Weights of a small GPT-style language model, trained from scratch on English Wikipedia: 40.1M parameters, capped logits.
Each number is 200 + 30 x the weight over the matrix's rms, rounded and kept within 0 to 999. Layers, rows and columns count from 0.

# layer 4 MLP down (transposed), 768x576, rms 0.0731, rows 44-80, columns 384-447
260,178,227,202,193,215,187,226,204,182,245,162,195,218,171,235,192,197,199,161,207,171,239,177,152,146,246,152,196,188,173,196,182,232,188,263,179,174,192,257,216,229,224,217,198,173,235,184,194,201,208,236,234,197,210,207,179,200,168,191,183,230,200,192
231,244,183,209,122,218,205,117,246,277,210,199,190,117,153,171,255,197,214,175,182,238,280,261,226,230,223,167,228,227,167,182,172,195,226,210,230,143,204,156,177,261,184,132,263,278,137,185,231,202,200,216,231,251,220,204,226,184,198,249,248,222,184,190
154,225,153,242,203,218,213,168,211,183,229,233,187,235,205,189,189,265,207,216,198,178,136,174,191,223,174,232,256,239,219,190,199,215,205,183,165,194,181,192,167,230,218,206,176,225,171,188,200,226,152,231,205,221,251,171,175,202,216,193,181,198,253,204
238,170,141,192,226,167,142,206,197,201,241,205,210,203,213,158,238,156,198,219,188,222,216,205,205,124,251,217,205,202,220,245,160,156,154,199,158,189,230,146,116,243,247,239,234,227,212,233,185,225,168,194,221,198,160,167,260,202,165,232,190,177,204,200
234,219,208,200,151,254,185,232,220,185,184,214,199,225,237,217,218,216,177,234,224,176,218,182,193,199,175,202,196,191,160,187,226,211,196,171,172,224,190,188,244,246,235,201,182,245,229,234,198,207,193,158,164,221,186,183,171,167,178,191,219,169,182,231
220,230,187,149,229,201,129,275,227,181,127,181,203,197,169,255,264,131,196,176,236,214,177,165,203,187,189,228,206,268,191,286,186,203,204,215,183,173,189,208,212,238,177,225,238,211,229,87,213,210,201,183,178,220,184,227,205,182,199,248,197,231,212,245
211,271,217,163,205,167,191,145,220,216,225,160,224,183,167,187,185,210,233,239,212,226,199,223,204,272,209,233,202,184,199,198,192,173,226,179,256,193,176,174,172,218,208,196,209,245,215,210,171,232,229,191,245,161,167,171,156,238,197,191,202,195,210,261
224,218,197,188,193,193,170,269,151,209,144,213,214,211,197,189,185,191,195,175,187,293,165,201,180,168,160,194,224,235,208,176,187,94,203,158,151,139,178,217,201,211,133,188,167,203,190,233,180,229,206,187,182,184,231,202,215,166,150,191,174,196,186,237
214,191,196,164,221,263,182,221,158,158,152,169,226,181,210,222,198,197,245,178,219,202,210,135,203,265,177,192,225,179,182,181,217,268,153,184,231,220,203,170,218,228,245,197,210,191,226,188,226,243,228,231,186,170,230,226,173,197,193,197,186,191,194,212
205,198,205,191,174,173,199,193,170,202,172,184,197,228,165,182,165,224,183,191,254,155,220,206,238,198,181,163,195,268,229,175,195,233,179,189,201,217,183,180,142,156,168,172,155,175,156,176,204,185,167,146,211,210,207,199,211,205,217,149,259,168,194,207
210,149,193,179,263,197,228,195,220,202,216,180,213,218,214,188,192,182,161,152,173,174,182,251,219,184,173,170,207,166,220,140,231,169,212,182,157,268,123,230,187,116,124,206,143,212,251,164,222,201,198,255,150,178,227,233,155,206,196,238,196,197,188,187
142,150,222,187,259,172,193,236,210,220,222,221,180,184,188,233,207,217,108,172,195,166,230,313,145,217,187,220,239,168,197,172,169,223,211,241,161,155,193,145,210,186,170,176,206,154,213,244,214,168,174,242,171,229,173,192,204,175,263,255,241,176,84,139
190,209,227,167,148,197,200,146,176,212,246,217,195,206,186,223,239,176,171,221,171,197,195,221,222,245,211,158,209,247,134,185,196,219,211,213,203,233,235,190,241,214,201,214,200,209,186,202,211,238,108,190,200,168,229,219,228,219,204,170,173,196,165,173
215,192,209,203,211,222,184,239,226,208,243,196,206,172,227,211,233,206,214,183,267,234,211,232,160,170,201,228,208,249,241,187,169,161,236,185,191,212,219,175,189,223,180,174,218,187,159,211,196,203,215,188,222,169,205,228,206,169,150,198,239,215,209,173
181,268,214,151,213,165,157,258,211,253,173,172,226,156,214,204,201,173,161,229,215,271,191,188,189,193,210,269,198,206,219,195,188,206,181,237,207,204,192,185,165,221,144,203,126,252,196,212,223,203,243,169,208,197,213,260,186,226,194,164,201,244,207,183
147,206,239,242,214,227,179,246,188,172,207,239,202,200,206,189,221,180,207,230,213,232,196,182,207,219,170,193,235,207,221,189,177,207,211,214,232,191,213,179,159,178,219,176,208,196,200,226,197,187,199,214,258,193,210,238,222,191,251,182,168,158,184,267
208,192,222,181,168,143,226,250,168,246,175,164,181,153,222,253,230,225,181,213,249,205,249,159,172,223,173,188,179,213,142,185,270,292,183,147,204,163,198,201,173,220,203,211,210,208,195,210,201,169,244,160,190,191,164,233,177,189,157,216,224,240,195,196
189,192,207,209,188,208,179,239,172,169,190,237,162,160,224,209,230,224,216,169,189,196,193,212,206,200,260,209,218,213,225,172,173,189,198,227,173,196,226,194,177,162,230,221,170,161,227,185,191,180,269,203,220,147,200,237,236,231,152,155,217,195,143,246
211,210,199,192,193,158,162,197,166,182,178,201,164,177,243,262,258,238,194,217,147,186,189,240,202,262,195,194,143,225,234,208,158,174,222,227,204,218,189,180,243,180,216,153,211,193,178,202,198,168,210,201,200,195,220,207,243,162,197,180,214,192,174,203
180,197,197,176,162,164,191,210,135,227,195,210,195,201,191,236,243,210,225,150,149,168,220,205,239,204,195,157,232,219,186,212,190,173,259,181,157,214,206,177,243,190,222,172,181,249,252,209,176,190,202,210,207,203,225,179,200,235,203,206,234,206,163,221
203,249,214,207,166,167,231,208,210,199,209,240,224,139,209,189,205,187,158,204,187,217,231,204,127,247,213,201,205,220,190,207,184,177,188,190,205,185,205,250,163,209,157,188,228,258,242,193,237,214,193,180,206,189,216,215,182,149,163,151,211,193,167,205
189,221,220,211,169,209,200,173,209,227,208,197,169,256,237,207,211,222,230,244,204,159,166,207,144,229,186,201,203,194,243,247,224,184,203,211,200,269,186,255,209,192,140,223,232,193,233,170,196,210,245,206,184,131,180,193,220,137,174,197,193,184,197,216
213,242,219,105,186,159,188,181,180,170,184,206,221,177,222,193,156,235,147,215,248,255,171,255,217,186,163,189,188,232,179,180,228,229,235,201,169,200,217,214,167,197,195,241,213,238,162,166,210,180,268,205,141,242,216,186,220,223,205,193,195,189,235,219
161,255,212,267,232,186,197,185,190,178,211,184,181,186,189,217,238,221,202,245,222,172,208,202,218,215,197,222,217,204,204,202,216,188,207,231,153,175,126,218,181,198,231,222,127,189,196,212,231,198,165,179,165,212,206,157,170,153,181,164,181,212,180,244
280,284,198,254,231,193,180,176,153,142,226,198,213,225,148,207,166,202,204,192,201,206,184,231,158,190,183,191,177,261,218,172,161,184,235,186,141,223,164,227,227,239,226,193,236,210,161,195,203,153,186,180,190,197,264,209,218,195,247,187,221,167,216,201
149,212,203,195,154,206,222,279,158,231,222,152,160,254,236,197,203,202,228,218,209,179,267,206,198,121,181,226,218,187,233,207,188,157,215,235,194,178,221,166,240,199,255,220,203,236,212,236,179,146,179,139,153,184,170,227,194,172,182,166,231,188,218,244
182,158,218,198,184,204,179,156,163,246,196,200,232,174,168,243,171,166,202,152,243,195,217,120,203,215,208,210,189,222,197,258,245,205,185,195,180,226,172,204,209,183,214,239,185,265,167,190,216,202,192,210,229,219,186,201,225,172,233,206,256,208,220,237
227,187,189,237,203,225,143,140,253,183,231,215,199,222,201,247,229,158,201,227,202,165,191,192,203,209,172,186,205,246,210,190,238,188,148,187,193,199,168,143,208,160,199,140,155,215,152,198,202,268,216,230,225,232,172,193,195,162,161,172,179,202,215,199
205,157,237,189,222,210,203,203,221,173,210,211,193,184,187,191,151,225,203,184,187,214,186,132,208,161,176,205,138,193,150,217,186,211,192,221,212,162,199,164,210,255,218,203,218,175,248,206,194,223,236,220,204,199,201,202,226,218,194,172,196,197,225,169
190,177,209,183,246,178,212,228,201,199,183,194,199,193,178,220,209,195,174,194,168,186,228,231,225,203,175,223,219,215,156,220,201,229,170,213,179,187,147,188,178,225,159,162,210,183,197,166,251,131,198,212,205,238,187,203,175,268,222,203,264,226,223,178
220,114,258,202,241,186,214,233,198,204,197,188,170,179,167,215,189,225,161,185,192,138,187,252,146,217,236,208,193,167,219,193,192,190,226,194,195,208,164,215,123,143,200,190,197,246,209,198,220,193,268,175,220,206,151,227,199,213,281,194,157,244,162,254
201,213,222,160,206,168,247,206,153,233,192,190,222,249,175,164,185,218,254,186,193,173,185,171,181,206,279,235,186,192,242,180,173,222,194,209,199,164,161,243,202,141,205,168,165,245,171,211,210,246,207,196,185,171,169,219,224,155,232,227,190,176,195,193
176,162,214,158,213,249,195,190,174,163,198,212,164,173,216,193,201,235,235,222,208,208,249,174,234,171,173,225,197,235,166,162,185,131,207,247,217,241,215,216,224,211,246,232,196,191,206,207,206,177,245,232,210,108,231,151,210,228,120,187,212,206,192,239
237,185,135,188,185,187,218,243,217,193,230,236,166,226,171,163,214,196,235,208,225,177,165,179,153,228,213,240,184,199,199,237,170,229,196,200,185,174,131,186,214,190,171,205,179,146,213,211,196,234,253,208,220,190,213,229,191,176,178,197,196,197,193,251
195,188,197,202,267,161,196,202,230,231,193,222,183,198,140,180,232,261,238,227,181,187,205,220,178,187,184,222,208,194,243,233,185,155,180,178,165,192,202,211,178,219,192,224,213,150,206,189,207,177,237,234,196,201,188,223,167,175,194,107,215,237,208,203
209,181,215,251,211,150,247,173,234,198,212,181,202,202,236,151,204,212,268,192,208,205,204,238,214,181,191,190,182,169,230,204,161,252,269,196,205,202,176,247,189,190,282,230,195,231,160,216,249,182,198,231,196,268,167,202,240,183,167,147,245,222,179,196
225,189,191,188,154,191,258,233,188,168,178,225,189,218,229,197,163,164,207,158,206,251,222,176,174,177,229,198,205,228,149,195,208,254,162,162,195,232,220,251,180,260,181,240,205,221,188,235,243,205,190,161,176,198,186,225,177,156,197,157,239,166,211,219
# layer 4 MLP gate, 768x576, rms 0.0611, rows 45-80, columns 384-447
204,225,190,221,179,187,228,165,223,219,201,200,188,160,204,213,218,212,216,221,163,220,192,224,255,166,108,238,201,176,179,207,152,140,197,231,159,148,138,196,164,188,183,158,154,246,166,168,196,231,207,175,219,168,163,250,189,209,198,211,179,205,188,191
184,190,176,212,197,208,171,222,181,290,224,240,145,217,190,159,148,187,161,218,188,178,173,198,198,171,109,176,228,162,224,185,192,198,233,154,181,176,202,187,203,183,188,241,157,235,202,193,209,214,202,222,219,233,200,179,190,188,229,164,147,185,234,257
218,196,204,149,217,185,197,170,213,223,212,219,111,181,222,218,192,193,181,242,173,191,228,196,197,254,236,245,128,205,203,219,214,177,243,219,184,196,243,232,213,208,157,240,189,257,168,160,250,174,229,246,202,135,226,235,194,185,231,226,197,183,222,242
216,195,214,221,223,168,163,209,189,267,187,221,248,209,171,224,212,202,179,200,183,224,231,169,243,124,197,220,186,230,197,172,180,219,196,171,212,183,205,229,179,248,166,182,167,181,245,179,128,205,185,173,187,179,224,207,190,226,234,185,192,175,191,205
211,204,194,180,188,227,219,212,168,147,274,182,193,180,180,183,187,136,213,214,233,148,218,211,222,223,221,218,212,166,226,216,186,217,247,183,153,203,257,221,188,178,186,147,168,166,179,217,240,221,205,140,159,221,196,139,218,248,218,212,240,179,170,171
255,254,176,222,222,204,226,169,156,196,252,246,183,202,169,167,229,186,217,193,196,190,169,182,253,191,159,170,187,172,211,198,204,219,236,205,213,224,184,170,147,173,230,186,212,174,230,193,228,197,243,197,211,248,226,179,222,198,221,171,208,189,237,211
250,239,183,183,215,159,231,189,183,241,246,194,205,171,221,130,194,231,177,180,189,203,221,209,175,206,261,203,182,181,188,222,220,206,167,195,230,223,185,168,191,137,175,175,242,189,227,137,255,219,211,173,224,188,250,130,211,238,188,232,178,201,224,198
143,210,228,179,205,266,156,244,209,185,150,228,172,132,133,226,158,165,157,230,187,222,171,214,205,181,223,173,255,191,198,194,183,238,194,207,255,210,215,167,222,172,212,176,203,156,223,190,170,186,214,176,163,216,225,178,163,173,240,211,203,172,174,202
197,197,167,251,201,245,211,190,226,207,212,215,227,214,216,216,259,181,226,216,193,263,170,160,179,182,200,206,210,138,172,185,203,204,213,215,185,165,224,197,181,256,180,188,238,218,180,222,168,203,226,204,208,215,201,213,211,211,201,181,164,207,211,195
221,201,184,213,198,235,162,190,169,177,221,204,162,164,187,273,241,216,213,252,225,155,172,129,177,235,220,190,230,198,213,210,183,226,203,211,149,155,234,185,210,234,236,225,164,230,159,226,186,231,197,185,168,176,126,171,172,192,221,236,196,256,137,170
178,229,206,221,236,203,253,211,215,213,227,250,136,222,185,158,288,124,234,235,210,227,242,242,233,159,194,179,193,213,215,261,194,215,146,186,258,127,226,202,237,241,186,217,190,187,187,226,248,202,187,210,209,229,181,216,236,162,229,196,200,224,191,250
163,191,210,167,230,185,199,164,239,152,221,258,241,160,244,233,152,247,175,211,238,196,177,174,214,181,223,205,220,246,227,176,207,177,186,195,212,238,214,251,171,206,171,190,211,215,224,168,144,187,188,161,243,216,224,201,197,181,195,166,235,173,212,168
170,263,197,177,181,199,231,177,216,174,171,208,281,188,249,200,189,186,211,189,191,162,179,170,196,224,209,158,208,220,210,169,175,153,211,198,219,174,181,208,211,182,196,220,185,203,167,165,197,184,155,170,261,190,189,197,255,274,196,184,148,174,199,162
169,236,265,160,218,220,227,192,188,154,245,226,231,180,269,205,218,184,248,212,159,208,201,229,231,178,225,189,198,176,194,225,238,181,173,223,227,228,253,174,187,182,201,219,190,151,210,232,211,199,209,124,210,149,219,192,212,200,192,229,200,203,204,175
204,214,154,210,212,170,218,185,180,185,164,174,189,213,215,188,191,212,209,166,238,227,147,232,178,212,221,188,249,225,235,164,188,208,205,176,166,165,192,250,160,223,190,209,217,224,155,215,161,191,167,211,192,144,190,182,205,238,164,159,197,215,170,175
147,167,172,224,247,213,187,167,173,205,232,202,236,231,184,161,171,159,126,237,211,175,184,156,205,194,190,191,299,159,224,232,194,226,213,156,277,160,253,143,229,262,214,205,179,202,145,133,156,213,202,144,168,236,209,228,269,176,256,208,211,175,214,218
204,147,180,224,148,260,212,203,205,205,178,191,184,157,160,190,210,208,154,212,213,227,180,200,210,208,189,199,216,224,174,232,226,232,197,210,239,233,166,199,239,193,264,223,229,158,176,208,213,191,208,199,193,212,216,231,168,201,207,222,218,167,258,196
159,213,238,238,228,222,179,191,228,167,215,170,187,185,202,161,192,227,193,222,184,224,170,187,199,182,171,195,244,196,188,196,214,189,204,241,237,247,247,207,158,187,222,253,225,198,182,181,201,200,159,174,218,211,167,171,197,215,218,179,217,251,198,136
239,220,160,172,220,189,229,187,173,171,203,214,204,133,190,179,186,215,265,212,250,213,175,216,200,157,191,220,197,158,169,235,259,170,268,226,235,173,232,175,193,202,205,175,164,244,178,225,217,183,183,179,194,134,216,200,199,189,190,220,161,204,217,176
251,197,203,214,238,223,238,179,190,172,202,216,198,183,195,229,196,211,214,204,219,213,189,231,186,223,219,235,160,188,219,197,157,226,220,236,204,209,227,219,203,226,157,204,207,135,246,205,201,199,184,192,194,201,155,236,179,221,192,248,202,172,171,156
216,238,153,241,184,223,175,170,253,252,208,191,179,183,213,169,227,191,214,245,238,165,172,187,169,184,214,196,195,162,204,192,204,220,156,209,227,168,224,244,207,196,148,245,236,199,189,222,216,199,254,202,248,157,185,219,205,177,216,191,202,272,218,214
163,234,166,208,211,206,269,202,227,254,189,225,154,234,154,204,193,168,222,210,224,192,197,152,169,193,210,219,216,182,195,236,183,240,190,173,263,230,229,233,157,228,233,232,184,246,171,229,188,188,218,189,212,225,170,227,165,227,228,216,172,245,208,186
168,218,176,142,189,221,186,195,219,262,236,194,181,168,187,214,199,212,216,200,200,192,219,154,193,182,211,254,214,162,228,209,205,236,223,223,186,200,193,187,171,209,161,224,256,181,188,136,248,223,221,208,184,142,215,189,229,187,208,162,246,183,242,141
217,193,209,205,179,178,226,168,199,194,201,226,214,213,231,168,217,208,196,177,180,230,204,232,194,208,165,207,211,208,248,155,218,195,184,188,174,244,174,199,207,205,165,272,263,188,216,251,218,151,199,158,145,182,185,181,196,229,179,204,206,204,246,221
204,240,228,219,121,206,206,245,187,208,231,204,205,195,196,213,239,210,195,194,174,190,241,206,174,153,171,197,189,227,206,200,280,179,218,255,159,130,189,205,226,239,228,149,196,206,161,210,183,169,213,208,243,187,223,201,170,202,143,185,250,214,216,228
206,176,220,241,159,161,212,178,150,196,175,214,189,206,167,261,179,198,160,198,172,249,172,187,186,196,221,198,213,210,165,207,178,181,250,223,170,255,180,218,189,214,180,180,206,190,204,205,216,172,179,200,166,200,129,221,219,152,156,170,180,195,196,259
260,162,201,178,236,171,218,178,214,179,216,189,230,173,192,230,177,206,227,153,245,142,226,185,163,239,201,210,199,158,225,216,207,182,243,189,232,160,232,219,150,145,192,221,209,166,172,251,196,209,222,153,196,186,200,167,189,176,190,181,262,237,211,162
189,204,180,144,212,195,209,198,222,146,173,235,216,158,198,218,200,219,145,223,168,193,199,213,255,153,203,154,216,216,181,248,237,245,181,174,195,219,170,253,221,187,149,232,209,208,169,168,193,256,178,181,208,225,142,194,189,249,181,214,200,224,189,205
196,193,247,213,226,208,226,206,191,193,169,207,170,196,210,179,193,264,229,204,192,203,187,245,168,209,150,148,228,205,228,246,231,275,204,207,162,185,159,191,261,210,209,166,193,135,229,246,271,212,232,200,248,171,219,158,168,230,219,195,224,188,196,213
145,176,198,183,215,191,179,211,249,223,197,215,106,249,227,177,221,221,183,244,174,209,191,189,196,227,208,187,159,215,229,258,231,220,216,185,210,202,181,238,230,222,218,211,140,216,194,161,183,288,187,225,250,210,228,123,221,162,194,234,220,191,152,185
209,206,269,195,199,189,169,233,186,196,210,133,229,251,166,204,166,178,179,180,208,168,240,162,171,228,205,203,176,204,230,175,191,214,192,221,216,130,182,230,193,130,223,167,160,166,232,229,160,176,206,177,212,180,167,218,221,197,222,220,218,235,228,131
204,209,174,209,193,245,168,227,213,217,268,197,216,214,227,219,166,213,117,190,183,195,139,191,194,257,143,212,201,198,235,238,253,195,225,161,194,198,212,166,206,192,185,153,186,198,153,190,145,257,179,195,250,213,199,246,186,226,202,204,178,224,201,238
151,175,236,229,212,171,152,187,186,200,173,173,226,197,222,217,154,224,226,261,206,217,200,161,245,163,209,119,208,173,184,156,215,186,186,165,209,178,294,207,222,231,171,174,200,228,202,148,185,221,182,203,174,198,187,182,216,221,198,176,168,191,192,165
233,176,215,213,219,196,175,205,157,224,205,172,187,218,180,226,205,165,242,156,200,220,227,216,162,231,244,234,221,198,202,267,195,225,195,173,249,188,191,221,175,188,156,255,214,160,192,259,188,225,179,197,186,212,230,235,189,173,230,175,202,233,201,239
184,270,273,246,213,259,209,178,168,199,198,216,235,190,195,140,240,171,142,170,179,166,188,225,199,186,174,209,253,157,177,211,251,129,224,228,209,217,150,240,168,213,180,107,223,197,201,156,148,211,209,191,214,194,258,205,207,174,217,250,198,203,153,184
162,233,178,192,242,273,187,185,175,231,182,185,227,185,218,211,241,254,252,207,175,171,208,252,195,208,223,147,189,159,291,147,193,182,208,214,247,191,175,219,223,220,215,140,193,210,154,150,176,188,205,211,179,189,235,234,242,177,247,260,197,183,154,247
# layer 4 MLP up, 768x576, rms 0.0643, rows 45-80, columns 384-447
257,206,154,130,199,166,203,190,164,157,243,165,165,226,224,210,206,184,219,216,195,167,170,179,231,216,182,273,172,148,167,205,208,238,173,237,201,191,224,175,164,227,184,222,212,246,235,189,162,255,256,187,195,172,211,220,228,240,189,162,144,222,201,186
214,184,184,234,180,166,252,222,193,191,138,202,222,220,216,221,240,204,250,194,204,223,203,223,218,151,191,199,158,231,196,201,219,199,178,245,182,235,189,183,225,163,234,213,242,155,219,212,253,169,218,172,166,153,174,202,217,225,221,222,242,217,183,140
216,222,166,145,237,192,197,155,236,248,207,195,153,180,212,179,222,177,191,241,216,246,185,172,156,224,254,230,123,245,219,219,243,216,184,237,220,159,196,243,157,196,180,222,186,206,225,128,229,203,206,227,176,175,173,207,192,177,189,281,185,182,198,204
147,204,205,174,227,232,218,187,203,194,196,192,204,156,206,209,196,208,224,156,237,196,182,242,232,176,206,188,219,176,227,272,194,222,220,180,263,181,197,210,175,190,240,238,151,153,189,215,188,190,188,251,218,173,196,228,248,242,216,218,187,246,206,161
188,211,169,176,185,185,184,217,169,210,233,233,207,205,147,207,226,163,184,142,177,217,240,235,179,176,198,167,170,182,181,214,151,180,209,257,186,234,169,174,193,241,197,249,199,182,210,193,269,142,212,239,206,192,201,204,226,187,200,182,169,219,147,119
229,176,218,234,180,215,231,219,235,202,177,215,198,198,245,171,207,259,232,160,196,178,169,175,241,146,172,194,191,232,226,212,225,194,223,232,192,216,173,227,191,234,201,182,198,184,185,188,212,201,169,187,147,265,185,224,169,182,257,196,234,211,242,145
167,186,237,237,230,189,228,228,238,160,151,223,231,210,179,185,235,252,224,224,204,171,228,153,185,196,155,158,157,193,192,179,173,218,189,240,224,210,143,223,215,170,215,240,191,181,170,199,170,212,200,174,148,258,185,231,243,184,243,204,164,148,150,236
225,217,226,225,152,194,206,227,173,243,271,201,192,199,195,199,189,217,162,224,201,201,199,173,216,156,184,187,180,199,194,253,198,183,230,227,174,194,171,177,179,148,202,215,193,193,186,235,165,168,234,163,180,204,163,194,236,210,200,235,224,141,195,196
229,202,137,267,216,264,148,230,210,215,225,220,200,167,211,190,252,148,189,178,141,238,163,173,225,210,192,207,209,148,147,209,169,170,221,213,167,188,216,234,206,224,244,189,263,216,218,209,166,247,196,233,172,239,159,176,233,184,184,297,185,233,218,214
240,248,241,195,222,176,188,204,167,186,140,204,194,220,209,221,182,221,231,148,256,194,207,168,183,255,172,178,269,220,204,216,202,189,186,163,212,223,182,234,219,185,255,180,207,168,257,270,200,224,189,184,243,153,204,127,212,172,211,172,201,265,198,205
178,181,232,216,186,141,183,206,261,219,187,170,268,227,179,227,181,223,161,184,218,211,116,168,205,226,162,249,169,220,195,137,239,184,233,232,196,182,189,159,171,207,177,237,266,192,225,237,166,186,254,199,174,257,191,155,233,181,173,191,212,210,161,192
247,213,207,180,218,210,194,212,214,191,178,189,204,263,210,201,188,188,191,181,227,226,215,193,226,195,204,200,181,177,235,260,211,215,148,237,158,189,238,230,223,213,161,229,208,241,288,208,225,179,243,183,166,257,164,148,228,203,203,202,181,203,220,184
172,191,170,223,217,200,242,172,167,214,193,201,214,167,197,189,201,212,175,199,183,235,219,148,264,209,161,176,241,194,195,184,207,238,188,182,183,217,192,225,232,210,180,191,197,216,255,210,183,162,206,198,224,205,188,223,199,233,192,178,158,213,178,234
229,223,227,228,160,198,130,222,216,211,194,231,164,257,213,207,208,194,224,220,286,180,143,181,198,248,202,163,222,241,210,185,227,181,229,216,183,171,222,164,180,199,194,243,234,183,206,236,208,247,237,203,180,239,109,239,132,167,238,149,156,184,234,179
197,188,173,180,168,218,228,180,184,249,203,110,209,193,220,188,185,251,178,127,188,168,176,226,200,177,163,204,196,227,161,173,208,176,242,230,189,173,235,218,197,263,206,211,182,255,199,252,124,224,185,124,229,178,195,156,156,200,171,185,246,190,194,148
165,177,247,228,178,256,208,234,211,204,144,201,216,260,209,184,162,170,282,203,152,179,203,203,275,198,200,202,168,196,184,140,198,118,167,133,227,166,201,238,139,227,185,201,199,164,262,233,238,158,214,210,254,163,197,211,179,207,224,149,189,204,174,198
182,193,173,196,234,258,197,188,202,274,262,199,232,233,211,256,236,230,228,266,197,219,263,175,199,219,195,188,202,163,199,233,170,185,219,150,185,197,197,207,207,207,206,163,261,217,163,239,203,212,140,219,142,238,148,162,159,184,225,225,177,223,222,164
212,182,156,210,227,189,247,203,201,191,237,149,210,178,188,156,171,220,247,186,252,240,179,150,150,212,207,209,246,160,180,199,210,225,129,185,191,232,226,185,208,184,168,256,231,255,228,183,221,274,205,208,172,232,158,174,172,186,210,201,172,165,234,191
220,208,127,149,197,202,231,172,158,237,220,212,194,155,211,194,178,173,205,204,193,245,192,227,220,207,205,176,184,196,176,237,212,268,234,177,179,194,221,156,240,195,241,183,149,268,205,202,193,220,226,173,221,165,191,209,191,214,219,172,211,211,177,167
207,233,180,170,176,214,159,200,179,191,182,157,142,222,204,250,217,231,228,245,219,196,208,188,239,140,180,224,202,153,233,258,189,225,196,191,224,201,182,180,199,163,238,230,216,172,175,141,175,155,184,236,188,191,223,151,251,256,237,200,203,207,227,230
213,182,190,192,215,213,167,199,180,201,179,188,234,147,181,217,215,195,229,177,161,225,204,244,231,217,233,169,210,208,172,173,146,215,203,151,235,169,229,174,191,186,250,209,201,223,214,246,197,204,188,150,223,232,170,189,199,195,229,195,203,214,142,161
158,194,208,206,189,213,177,196,211,167,179,196,218,228,201,192,143,242,167,212,190,203,210,168,294,220,213,211,178,161,183,205,208,170,198,238,163,213,137,211,215,205,218,160,170,184,196,225,204,266,183,240,185,203,214,258,177,161,136,233,216,188,201,225
188,184,185,202,165,189,232,140,162,214,178,196,215,236,178,232,166,220,178,187,224,198,208,203,186,178,214,256,206,233,226,155,214,207,222,216,225,227,223,178,197,205,260,217,233,145,162,187,216,158,219,214,166,132,177,199,236,232,203,146,240,198,238,182
127,186,189,167,229,135,250,211,201,297,201,243,189,232,221,225,246,232,232,185,222,205,134,215,223,202,246,131,163,139,187,177,184,223,141,165,247,185,231,165,197,193,191,198,157,156,188,233,208,242,219,245,211,177,184,168,241,164,216,224,167,193,170,209
169,148,190,200,223,167,156,183,258,199,184,151,224,182,218,237,214,181,250,173,222,193,176,196,207,244,214,205,192,219,179,172,185,199,165,185,250,233,218,225,208,204,213,188,195,190,177,210,192,218,227,239,200,223,198,213,167,190,228,233,232,201,236,168
244,226,250,177,165,231,130,231,244,207,220,165,152,236,207,124,223,234,174,236,196,174,190,226,164,232,183,185,251,211,209,138,215,233,220,174,181,187,213,201,203,175,157,236,174,150,184,211,178,232,232,219,179,202,243,224,152,198,221,228,173,203,179,206
216,197,249,257,169,164,188,210,208,197,163,195,206,162,187,179,232,260,205,207,229,219,220,226,149,212,183,152,160,175,156,204,223,218,251,215,215,206,212,209,158,168,198,151,216,178,255,241,229,207,240,196,192,200,207,183,195,277,241,177,155,211,178,139
220,255,163,162,183,190,171,269,153,211,180,191,184,152,249,192,215,160,198,246,228,229,198,250,220,225,216,195,221,167,173,215,166,226,182,220,210,208,187,216,187,208,178,189,130,212,179,203,157,237,246,237,251,237,135,269,209,264,215,241,202,199,200,140
174,194,193,249,191,198,242,207,184,223,240,210,203,217,217,187,227,220,230,205,225,197,164,165,208,186,210,165,177,166,231,178,209,133,239,229,179,175,204,178,205,160,206,213,199,201,198,226,171,211,177,158,157,203,210,200,212,131,158,140,122,210,225,201
164,228,205,215,225,164,169,181,185,213,139,184,183,186,196,134,233,183,173,213,187,177,220,173,202,169,264,186,169,202,268,173,243,192,192,165,242,173,221,194,220,211,159,222,154,205,182,174,195,253,220,217,182,178,228,149,240,226,198,239,227,195,188,219
192,202,140,234,189,173,228,150,171,165,197,215,176,179,213,208,215,175,217,172,198,234,190,213,195,226,182,230,245,228,163,212,206,238,219,155,208,242,215,192,224,237,208,222,186,205,214,237,234,198,213,187,155,226,244,178,172,190,180,184,215,249,217,214
192,255,168,203,193,192,152,219,203,231,195,157,187,162,210,164,224,196,189,247,184,222,195,185,198,218,167,254,172,198,200,227,180,192,167,179,198,237,187,194,206,200,169,194,163,194,199,196,138,195,237,185,172,208,173,158,223,217,222,163,212,179,239,191
161,193,183,223,195,128,153,178,178,169,183,185,185,205,134,208,199,266,226,221,206,217,175,210,247,212,183,189,212,213,221,168,197,199,201,212,186,237,218,230,228,217,209,179,230,191,256,190,249,202,201,177,156,196,145,185,209,196,187,165,186,189,195,223
203,238,215,183,157,241,218,212,201,154,278,180,205,185,222,180,154,171,199,141,231,227,216,197,190,207,216,185,144,192,181,193,182,219,170,218,167,211,207,175,233,203,196,199,199,222,149,227,191,245,192,169,221,148,212,145,234,214,229,214,241,194,217,186
180,229,170,199,217,194,215,207,183,175,176,259,223,243,204,177,245,252,147,146,176,227,154,138,170,220,172,164,231,169,175,199,194,170,209,187,213,229,211,218,202,179,178,181,169,184,216,195,195,172,198,198,234,176,225,181,154,180,237,230,163,191,207,211
245,238,219,235,115,123,214,238,230,148,196,300,166,243,265,140,218,139,164,127,240,257,231,153,196,181,228,255,262,321,92,186,218,217,181,147,200,301,257,220,135,183,117,284,233,240,237,271,240,211,143,240,260,201,157,140,155,147,162,31,231,162,254,109